config.toml
n_kv_head = 5
positions = "learned"
tie_embeddings = false
init = "uniform"
init_std_down = 0.0
lr = 0.000629
beta1 = 0.9
beta2 = 0.99
decay_shape = "linear"
seq_len = 1024
steps = 4721
Each number is 50 + 15 x the weight over its row's rms, rounded and kept within 0 to 99. Layers, rows and columns count from 0. The size before them is the row's rms in percent of the matrix's.

# up: layer 7 MLP up, 2560x640, rms 0.0286, rows 312-317, columns 128-255
# down: layer 7 MLP down (transposed), 2560x640, rms 0.0197, rows 312-316, columns 128-255
up312 100:49 33 77 14 46 61 60 62 58 56 44 66 53 35 73 62 52 35 61 48 27 75 79 61 47 50 59 34 21 43 48 52 53 66 56 57 32 29 46 53 35 59 33 61 68 32 50 60 61 36 54 37 69 35 68 35 49 52 63 44 46 62 68 60 44 74 54 33 54 59 42 47 48 48 51 75 43 46 53 72 75 66 50 63 36 51 55 81 47 38 39 62 53 49 56 45 37 55 72 10 33 54 35 62 45 64 35 44 28 34 54 80 47 53 59 51 69 66 35 27 69 55 50 56 70 32 69 58
down312 116:02 64 18 49 64 42 49 33 86 55 47 51 42 49 44 45 42 60 61 43 42 52 22 53 42 55 39 50 50 47 60 55 29 62 53 54 61 65 40 56 71 44 47 83 51 51 42 78 42 76 49 60 57 36 36 69 34 51 20 78 34 31 47 29 64 13 48 81 62 61 58 58 43 31 38 33 46 48 59 32 31 59 46 64 26 44 53 46 36 59 37 57 57 43 59 43 09 55 40 62 52 48 63 23 72 58 70 72 53 20 53 29 39 63 38 22 58 50 51 61 20 24 45 48 37 69 53 43
up313 101:48 53 54 36 72 30 37 45 47 82 50 40 62 70 50 43 47 58 47 71 52 51 52 64 56 32 52 63 43 32 53 74 57 61 47 43 34 54 68 41 27 58 43 31 68 66 33 39 32 53 47 56 56 60 50 30 64 48 56 40 49 67 48 68 44 42 70 57 49 11 51 46 72 14 68 60 45 50 38 91 60 35 26 48 72 23 64 78 59 56 17 60 41 36 47 70 50 54 63 41 33 42 55 37 35 68 41 34 22 56 57 46 47 32 35 35 47 33 48 48 59 64 68 47 73 72 51 45
down313 100:47 48 71 49 42 34 47 49 39 50 53 68 36 34 51 38 35 39 43 61 51 46 75 60 44 70 31 44 39 51 24 21 50 58 40 48 57 29 63 46 53 11 57 43 40 37 52 40 60 46 46 60 50 64 63 49 44 30 57 44 45 49 75 42 38 59 48 48 67 68 25 55 33 64 38 55 52 55 73 40 52 64 41 55 37 79 18 51 75 32 86 60 54 30 31 57 70 35 34 54 67 62 47 53 76 54 63 56 81 48 51 41 53 39 60 33 47 45 63 27 48 38 71 52 49 18 38 40
up314 088:67 41 58 21 36 45 47 75 30 23 39 44 47 41 43 41 27 53 22 34 70 62 80 81 71 68 35 31 47 23 34 42 59 59 54 52 33 53 23 49 25 24 57 49 43 44 46 53 39 73 66 39 59 65 39 42 58 75 53 53 70 52 76 52 37 74 38 64 65 35 47 62 61 71 63 45 55 31 79 30 52 28 68 47 73 62 33 46 47 47 62 49 51 26 33 64 39 57 42 46 53 64 46 58 67 34 43 58 68 42 78 59 56 59 52 45 71 57 51 33 59 57 40 64 67 79 37 42
down314 089:59 45 48 84 52 51 45 45 17 59 61 49 61 38 57 58 51 38 35 79 32 38 40 22 33 50 55 62 72 79 55 56 45 55 52 42 84 36 77 30 37 32 29 28 30 62 43 49 44 23 39 40 55 48 52 48 51 39 19 17 32 37 44 62 56 49 61 45 46 23 52 45 33 38 66 83 49 49 42 79 50 86 38 65 48 55 87 64 44 45 88 45 40 42 73 67 53 58 38 47 64 50 52 44 49 72 70 58 60 29 41 28 54 51 66 50 39 41 36 67 24 50 55 54 45 47 52 65
up315 105:42 46 72 49 35 24 49 35 52 32 58 65 44 55 54 35 41 76 62 48 53 38 57 50 49 76 62 48 47 38 69 55 33 63 65 46 56 89 62 57 54 37 45 30 58 50 40 53 24 64 58 41 49 58 72 56 46 31 62 34 61 48 34 71 48 79 37 40 35 49 47 56 74 38 42 74 41 55 70 80 38 41 23 60 28 53 32 44 66 36 78 29 70 45 24 45 57 37 45 67 43 63 16 23 13 38 73 55 58 64 66 71 29 46 33 49 41 73 23 61 71 39 44 61 78 39 55 66
down315 106:63 41 31 54 56 31 41 60 38 33 42 55 82 40 47 68 40 60 29 31 34 52 66 53 54 61 53 40 99 44 44 40 44 45 58 48 51 33 50 63 84 77 25 25 67 43 66 27 73 71 50 63 53 40 54 55 79 33 54 58 70 30 64 31 26 63 73 38 35 57 40 50 34 62 46 64 62 36 48 20 61 49 56 52 59 38 62 36 38 62 29 48 46 72 52 46 61 56 58 45 60 64 44 54 33 53 18 50 49 48 55 49 64 60 80 55 39 47 67 27 41 34 31 42 65 71 56 59
up316 106:51 28 57 27 54 33 59 43 59 25 47 82 69 54 59 71 55 66 64 52 42 44 59 57 30 52 55 31 28 37 63 38 50 60 37 55 59 36 33 57 78 73 50 57 59 25 57 44 56 77 39 66 58 43 58 36 41 43 59 42 64 37 42 75 41 70 61 50 19 43 43 47 23 30 49 66 63 66 48 60 25 53 28 48 19 53 61 47 43 50 58 55 76 52 60 65 25 56 69 46 38 60 44 53 45 57 66 24 86 52 57 52 53 75 52 36 39 59 51 50 25 59 55 60 56 67 31 58
down316 112:52 57 50 46 43 47 42 50 31 51 73 44 63 79 38 39 29 78 81 43 32 33 46 59 33 42 58 69 35 69 40 36 57 60 72 42 30 57 42 33 61 52 55 44 70 51 65 44 53 77 32 61 31 61 46 65 40 82 22 81 65 45 82 25 44 37 54 37 89 43 42 60 31 73 49 46 66 49 63 73 15 45 50 62 63 34 28 29 68 32 48 35 78 51 53 48 75 43 43 53 65 58 52 39 63 40 57 50 48 38 54 39 62 60 45 25 59 32 42 29 46 38 25 34 52 20 38 37
up317 103:59 34 55 54 70 29 56 44 35 47 56 67 31 67 66 82 38 64 42 47 34 64 51 47 48 63 57 71 24 46 54 57 70 28 31 63 45 62 53 61 63 38 33 77 34 56 57 74 54 64 45 32 29 53 43 45 38 89 46 50 68 45 61 27 41 49 77 32 23 40 28 80 53 66 52 49 55 47 64 57 37 42 38 45 50 51 70 58 33 35 49 30 68 40 52 38 61 71 52 49 45 74 41 36 54 76 33 45 46 48 58 49 42 44 48 44 52 78 57 30 27 55 36 61 58 62 44 65